Each number is 128 + 32 x the weight over its row's rms, rounded and kept within 0 to 255. Layers, rows and columns count from 0. Numbers have three digits each. The size before them is the row's rms in percent of the matrix's.

# layer 2 MLP down (transposed), 256x128, rms 0.0822, rows 104-120, columns 0-127
098:161147123083194126192128100137086060134128129131130118099139075124174123086109055070118128064152151159141131184094105088150112114120103088095095098125118084155166098115065168129163160078067157124117135129110173172100082165119121096110110124145133130088167136165136152198135110125165156018099120136118097136086143123109096120113118100137105139145153158125128214148121117127139079112112
101:094101124109098175166126106108140109101090180167112149151126044139104078100109153125121182136183145124140144131132134158121107155082133071115169121228090154089105085115121190106079163119112140155138163101147124082111092135169113099154160186101208171094112085158091090168162097122108157109166119139161128140129112144148136124104107125164073128092146103134152186089131101109184109145061
103:145151156063093123190072067101183185154155089180125160117118126169166132141105126157126111151198126159115090154069163162112158127150121077126145129128187084137147187089124103152093149120069150142108102148125114117151079117206124124157180173155170164104148116157131138109116131140125202176116110124098131155097155147080158137128132175140118083144191136151159185138138135137137077127080
099:148149109131121090163134145129098113108172147138114143094174095153082109133144108133083089119122103130178166132154130106089178093085115146123119125187141100086177069127107107204124147077137131193126129117125146192114143175140135079148180100129162173156112125139106091127120147135101165160157136206121160125174157166140127159158049114131122084107066153109125158216129160159085083068086
093:144151106081069130108134143107101063095122098074133172133108203169085123125140124092134179160181095105129119142119138106065146120180109104122183151155161099131132128147164153152104109166089084124146157126084133136165149165058077135154131172161110160112088163082083096088150113135132127088122132102114161113093091177166150094168163121147097101142192104069085194134179149098131073128121
100:112105106108087140165128105116182124119069187118130089155154097107142119100179072142182175136178070090103155084134101118123141109137150166127113156118124155167158110133134119139157209135129155121101148097087127116114138185125050135126128094184152123091152131124144101213108144128122139145165185173104134160108102144139086138158151129154131177192135132109113169177083152161176082206073
101:152127149098161146108141189100150178118124110094134172113115093142119110103158145154122118166148121109163137124098132124117147165107161110101086144114127104079146077097098104095175113093115082141165115145088138074082135139138131167143166125141147093136159080181149199064072105153150140127133135165151166140126185107168138066125128042197118177146094193190073077125059140153162157133138
097:098113121148146138081118119150134131144146153113088140158091089124122089092104050097113091117072131107124165111140145086150180124140141115099103137141144196170117124104178104101083099077138084096168083157084146170125133106165099143111159121125111138130118138160076131098063137134172116163102106100061164120141128180160100157165107129058189211115095106157047139112176141177078107152140
096:206225122139104110168125114126110155142137169161137103148139147211093078119147175123147217137126140143141112122116104140078098196157092145081140071124119193122180116093097113125126139089105125152078110152129145122132116112086109129117184142089127149137157145094141126173127150175097170185088068159118153141133131177070156061097106155119137137113172097108103126088158173145136145149115
102:154166143092165118120110169075117176168106116153157131091113097149100172165150160141097155085094055157134117106119074147116093184187086083107164090189156131132072141167159165189097074174151123130118153144084193133185138200117135062115193117115094132129121164102124077161090124116105141093117100135124158081125137092107097140145169148152130143162129116098131160134133086136100135098174
103:145147090156177132140143133096087081131096114084171169087137055164112089090103112164093152121186158144118094168084073150108110080146100121100080115169111150142120105098112164170184151096121126163136134117129205146093177126123078134134171221150109127100168171124157129158135129171138142112160120156091080142125175149132113166147136186072122148109154133141126155110050165187109120109140
094:185115146085097171109106124100150101137110130095137100148071138141145104089109186140076178099107122149179113088117151060145090125097103110147175121195101168111129138168127160115055111143074127145068161072114120107163158093147126148106034093171146137109062134090088169169079126155092108102204146167109128101103116130130129089145114146110119082094115138131135159124118149121194096135135
095:141158097096127109127138113140121081115092134152145109171194036116148083151091143126160152151140091178151200101097126159207122087113122127134144088124102155129141139169144140079076178056134094097146162139144131063102121076100069142098148175076112122142143111138117039117148116127188102147127151126142130122097114138116094120109126134135111088088119079151172205111131148126157075139171
097:122179132154102118125160150090146128068143109124150160152114134109150170078144121142142100120140108141138117079101113083142201114156111129096145111139104122111122070142119120175178095106114124135103115121152123115104158182138107167130151136163122081183172126109123178087083148089072152200105145091169186182166144123192103152225180125121178161117115154148122050187102112113143123109062
092:160104104072157095185111114178184094170172108089224147107100120103128115107120135167153111144120123113123148143109105087126199165090167130111134097170113132093080174111135090123178176159135062161098120152158117091141134092092101088121113129145100148135153172120147145145095137090104183109122165119162142143143175092207071126130164114125121114146156130131091031126086108189105106127115
103:070169151120150154103161153117181120162135126122127062140090110154108163069150154148141123086091122147108144067092205151128160156107145135110110080152128176116160133177134103146131120172102160149149185166088075108176104100021083182080121140119103094114103123146118103089115124102102127133055096116150179161137108130174108127121129130131135175105107138116086068123167144089160120111061
104:103093176126120169181103091102172136137112227150149146148127151103158171139086103151092100151186109091140104090140089128148186112098102167133113100178085106156135126128139101147126048110121146170093097126132118091121173108115131143085137123131182162074128115156139155057148150102118089131066132154137100135103157136139080122110110146119027141142081103136161198083168168109107095142159
# layer 2 MLP gate, 256x128, rms 0.127, rows 105-121, columns 0-127
097:159151119093037108129079150151128159096120129131126113164126126137080107058174095141134137095157074115118181113134181145130158138109146157130153151193178163144173099155132176136120147091117172129116184084140090139114102139110167241112172136117107090076103128136095085163137104133112182093103159117126085203096134122137082131153076150111101153089063128153161109103135084148137130113128
105:127112190154144157202133138096129142128115120112124182177074156117102071104108107108147174091142126115117133066090163185104148180130083153156142127146085070157169145097149109103098114060091194130101164158114147157148099147090142153093150154108152098142125099110130061106134121101137170140152172160094166140151111131115116182150108166113082106124122125045083129138084191123168099111196
109:141113116164107148129164125095119120120124165101155075089079131185172164091105150112142120156104116139160152072126156111161164140141126119148161125122133148193083130116178178127152171143109114069088120154104127105092133099121112197111094176104095100123167165182108166133151118111161137189132144047197098141122102144142079084088158195087081149103142182126149143048132078144132140171092
095:157109133141100089119100134108177116144085085182123114164080132074134163143105136130099114173151133095163146129151124157108127180200138054135099071057140097109108126105120121127104126133093111097065098178115140104170054113104148111074124083151104091049197147138134093185120096149100129205109120105118089171167129086105077146148100125123131172142173130086133130122093114107133126082150
101:123085124128069121165146149180134103120167167119073120158166128175169121076129181101148087136133157129167130143139121119084091190142160169179176112108114140122128121148139099111130090177179118152133100138104173174137137160182136189142111120134130105079113132151147079082183117116124150135152168127190179058136130070102151134114147173148086065104160194106152152080095060128159167128123
101:119070099154101151130111071131101075132123123124168116105148178092142070168101154081105111105125160120096128128108137110086108144078095107148134196150155168172103197153183177171092111155125171088073136097170095152108148142140144087100098138106078146183096102128139130179183153160109140210106106137089085081162091107159158176138160147103166132134162098096148161170122084098125147120154
095:119096153146156086192097118170127103136153136160142120182090089136072166123143106098126144112128048159157164111132167069118157140105142106163136098158119162097176106154186087113072110092162098100188086132178120078181193129143114144131140159113187105155115146159104137128154115148131143107080122050133182158167108139114191165150118173126193148111122121143112091121139123160083119059121
102:099142089116130164166167179179079154080165131101148118097059123096136183120099122104088060109120130173123189129114085167123110137135087200195094145110163100121117153111127135166154187130155129147093104151076108172164143103169154132114140148133162165155163132145040126135108119083139124101133103146095135126106168160094059128162126080105149115160156077133079173104186166107140109106121
102:025114108112140134062104142097122184178197119187099137123079136096156105145160111114102142228095178146103093114170111155169133142165112133101128137137152162172129112090227078108125047136135117135139172084195113092141111090130098137108101147135088180089128101122171146115099128165143125145109143167138149141111109098111127094120125134152173163139141153107201130109129127136129133134130
106:134092154213134139115178138120124068094053112083112105160143149138111136079158083138102159127123196143136084189202101177119169064112099132143133140145176130173186115107091149119109150147112125120155151149163078151086144130129114137103194145116105126115139073102125131117184163168133177092132091179101151108098153146155144081111173158112051106105131167101113105083109116125130129162170
103:115114070097105175151116107121106098094130126153103125118126057142158189110152055175113190124143114119068175137072139097098203192122078104131122194182140163160110079100142166107145128127095137091114113092119111178147132195145148083155128095151136183139145159156139159104125121093105131105119102123058131073124127134204152117074065118115129103101147108155127097115127109136175143118155
096:097127066121120141147173106089091118162174146186092168145166148124131159144124117123065143148100101133116138175171122109148109139115112104169118159178135161122182111111154119091125143092120145114163105089099138071104139155055190131147123092071070122121111164153115138098167158190127113160111051114174095093098174148161125106136126190174198142101118046093167109175135093111132141111155
102:154076153084121127128173127115126120165186145125117107122122199109107129111103156119125098168131081103088122151089174193108123091089135140141138170180130144182147123098156172092169147160081129137080180085137141109090072191156221092090091155082138194110154121118177094101097114132137128091140095155100150134136037117094116083106120162122122138182122110134113145082113131158174158142135
084:144182103163176140133122174159142175142131103115190188095074174148169118168153155149082128164126053082093136154094169166137171161119127133092166171098142201134152097104164157091153163113192084095129122098119122154186141111151137116117142087139090109097154154177136127142114154135119145116144122076126151074169115093152133100170105146083123063113080086128110157149183097157103076101120
103:089140119119137165119109097105185163113171176169190071176120091080191138074103122148144071117138105165115178077090130126148123137119112126166074105127118100117159148127128184118174140168136116113121097132083105077125070113114123184150167089101161180177170099121149180140163137083099071106156130103079180130143133180128118102114123130090050106151086145116107083111133133128156072104138
107:119095162126158144151144153090142137188153086124146131146051118077116169128129119150082120189116113137095103070139109159127170126157147116157072109165069101157135161091146078109121077129141093124092167135184145095106182061106168173133156131141160099146140123138096077085118170153128100097095124130104075117095199089195080126091171103097121119166133136088137143113168133128066146177171
101:111116139167132114092122140126142181143149172157114138193124187128169107201127073109170104107081138160149158090154068121139140107129144116204159133121129113178112118151111135147173148141045161137112180131131133068095179095150093140132139127070168101162070114128195162097190167117143133131183174132143160102143106148089148128111145156142089107090141163059071133144173106094157130133108
# layer 2 MLP up, 256x128, rms 0.131, rows 105-121, columns 0-127
087:097071100148114086159202144170110111140146144163090105151105090097116113140041066125157092138100117109225113057158131162153126154158114118130165152094115126113144124112109178045118111088133129147130130171113048074179092131134098081131132167109135097155147146179151094102096148116108158114106081143132145122115136149160173069071111164176126080151133111122107174114144110131130098153130
104:157115119144046149066098177142154139169158137139121124104119079079124145101097123131069110158143135141169133165108174130154126116143129164132095116119100157102184091131093145093113160166122090152099155189125136115134169118113145121121100130146145192100103136196116126242167117131151143076084083108222085091155133103128137130184110148112100181114149139173095142155112162085101164089116
094:131125111173173117131075133202105100105119161116183111112119121167113136126172108057165085145106142048099113119199158139138116138118169168135114131150092139177115135121115093176108138105222090094160139157141162133128098125098136061117107091146124160163148093093105131171135130138132103165131072134158136116077159112121173173151134095173169162143168109177090117207137139133150132084198
093:129142158110114156103079101129095145131161135086093185120184085163177165100151115152113151116076071155091157131086130130132121074090087139082143186177114140162108069159157140167166109109181164153182114108091130103075146154159137157131141156156149164149059158163096157114136185171120119052097108173148143166140112115173172200116155110122133159117123091165149117119141149102107104181093
099:122097161146156100124065067111102142147046120072147098081119117146174121136119150089167112138180057114071133102065105125124149136179169125098142141142102094136098110138109154159152144069145178130161135189108148130093142086144205131159105122131100139133139170126165146147111087099151148108176108095075123209162152125120148114128094116180078104090107105096156108177135092076117104083147
100:147135125150100059117153087178155148154109124160115132088139129135127095133115117126134150104098124064127149131156155131112161158128145114173071116153108142102151149115125082072203124095189107165188160109115160176112109124214106110108121138100048099169154160177072166109162103142141128111057083138095147139167127161144107120156133121160120101103156159168060096077108154127201065126120
087:097075125092128121194091166160116104129094102100084138133082147163110116126166090090205144172157102153112147168185048109133127080094171174067171117114159147094110110123100140113111141153177068127130108144112089100119147172170118145098105122063150131122121101119134121142194095135127102198138131144097133114192083118150194135167178155143128134180110092090144150101106131131117118170073
102:131122159092147107089090108181103163090072112124167147096112093174099087121107103087168097099164147144079165147145128111133062127118148111134138121127094075067148099104095213114161130177114172115134110109118084162108172184179144159138157176185115131099154089143117106154095118097079122139145179107140085165120174052093173138170112139172137144138124131137117146155117125053152100148070
102:141091113132193115095105161113147100082105128086170075123137111093157090133158140076117118158152175164099111095129097109057168151186076089197123168110095166129198083062115144187091147154141072095106145124134118156110147154108118081124122115170120111152114134086125124139116154193115101140122170138131171131082149153096082117097157094133137154147096155146200128088187143169155093134086
104:111115154145071104145118106128098113126131157118126138141149178104077113087124092123130197172095137144174075118123051091146170092103167154163093184136139156127171149112143151103162108111104082139142086124154096098134090141052130147074102116106046131118164151150147154153102108152105150169097096133096133127154108115151142102099174062193182089113083090123161180038132164138116124154143
093:088160141163156143118099175103133111139132176112159168100106117095102142107155107127103156153163149116159132125110156091157109073085115133107163082117129144114101142099109090182072147103118097116182142149129086046132056158065143131068147123170137128085179136144152091122189097118142096120129129125183111134199165193115078163121120098118161201100169180157112127163092138103112190103169
108:141150139146151143112117148130101093108138123086196171127102109109148086082157133092179155082131150109156117036114130124175128120118076115130148125100156118142141161140151167088108116107102119092120127104215095084093118065136075142145090183114105181125104150165068138073052112125134150115114170135132161000140128128116165136131096130138119115101131127107124090109060161139117142106168
092:118148104192121170120088133141140138111132115070072160126146138108166161181134170093153153145152088099041123078148083096088119141160067158164078167167138107096148137123130090083145133153148061125120163167171140128135129100129119102167106152123083115135163170126137139139113134074113106085151133144103140132099155135160107163156125143145146167058062064129159101105088125048091119092056
087:100092129173129145098162120084086123072154129167091178116129118105106158200125095092140122119105082139117144143164080131085092098137168135182104111160155148154164113123157084164102076117082182070138164121098166167115123162173147114169220127154163129146116092142133177108149127172117095137131162195110144078132079145133137163147116180095135160044078138109175173141149131123159121129156
106:120098152081166099152134119094053169116145191144161167182136083125191133155170119131118120105162157121150142108114200140110138150108108094074126130137135088153072132111146155148084161112090102062165114120126137096111080141121133147062156103091040123128156160138188199137124139067188106108156136156138142138106111137157151131112180145113092123136155116114156148106088108066148065126183
102:124150166133109164124071135145110113094161127144138117155112119140130100124096164067069135165086151097181075134125084120172104097157089140093064153121108085119092169102142099123147177145126067138139118149089161201207170112133160067118054153144168147135119108116141127154168126050170123135121054157108170109132115149129119119137158086121139113073151121120119196086119174087084115109143
099:157136105153122122095066132119102172133143091175079132080137117129136076197140077097102132092137090198134080137114054113087162172177178110145158128111166143132124127237124143148110172132086174126084169097166132191117197116167096125153115113160201130121156128158190168161162120151135140136132151112120118097106158121125138175143190115105110133084105141148097123121144135115142138152161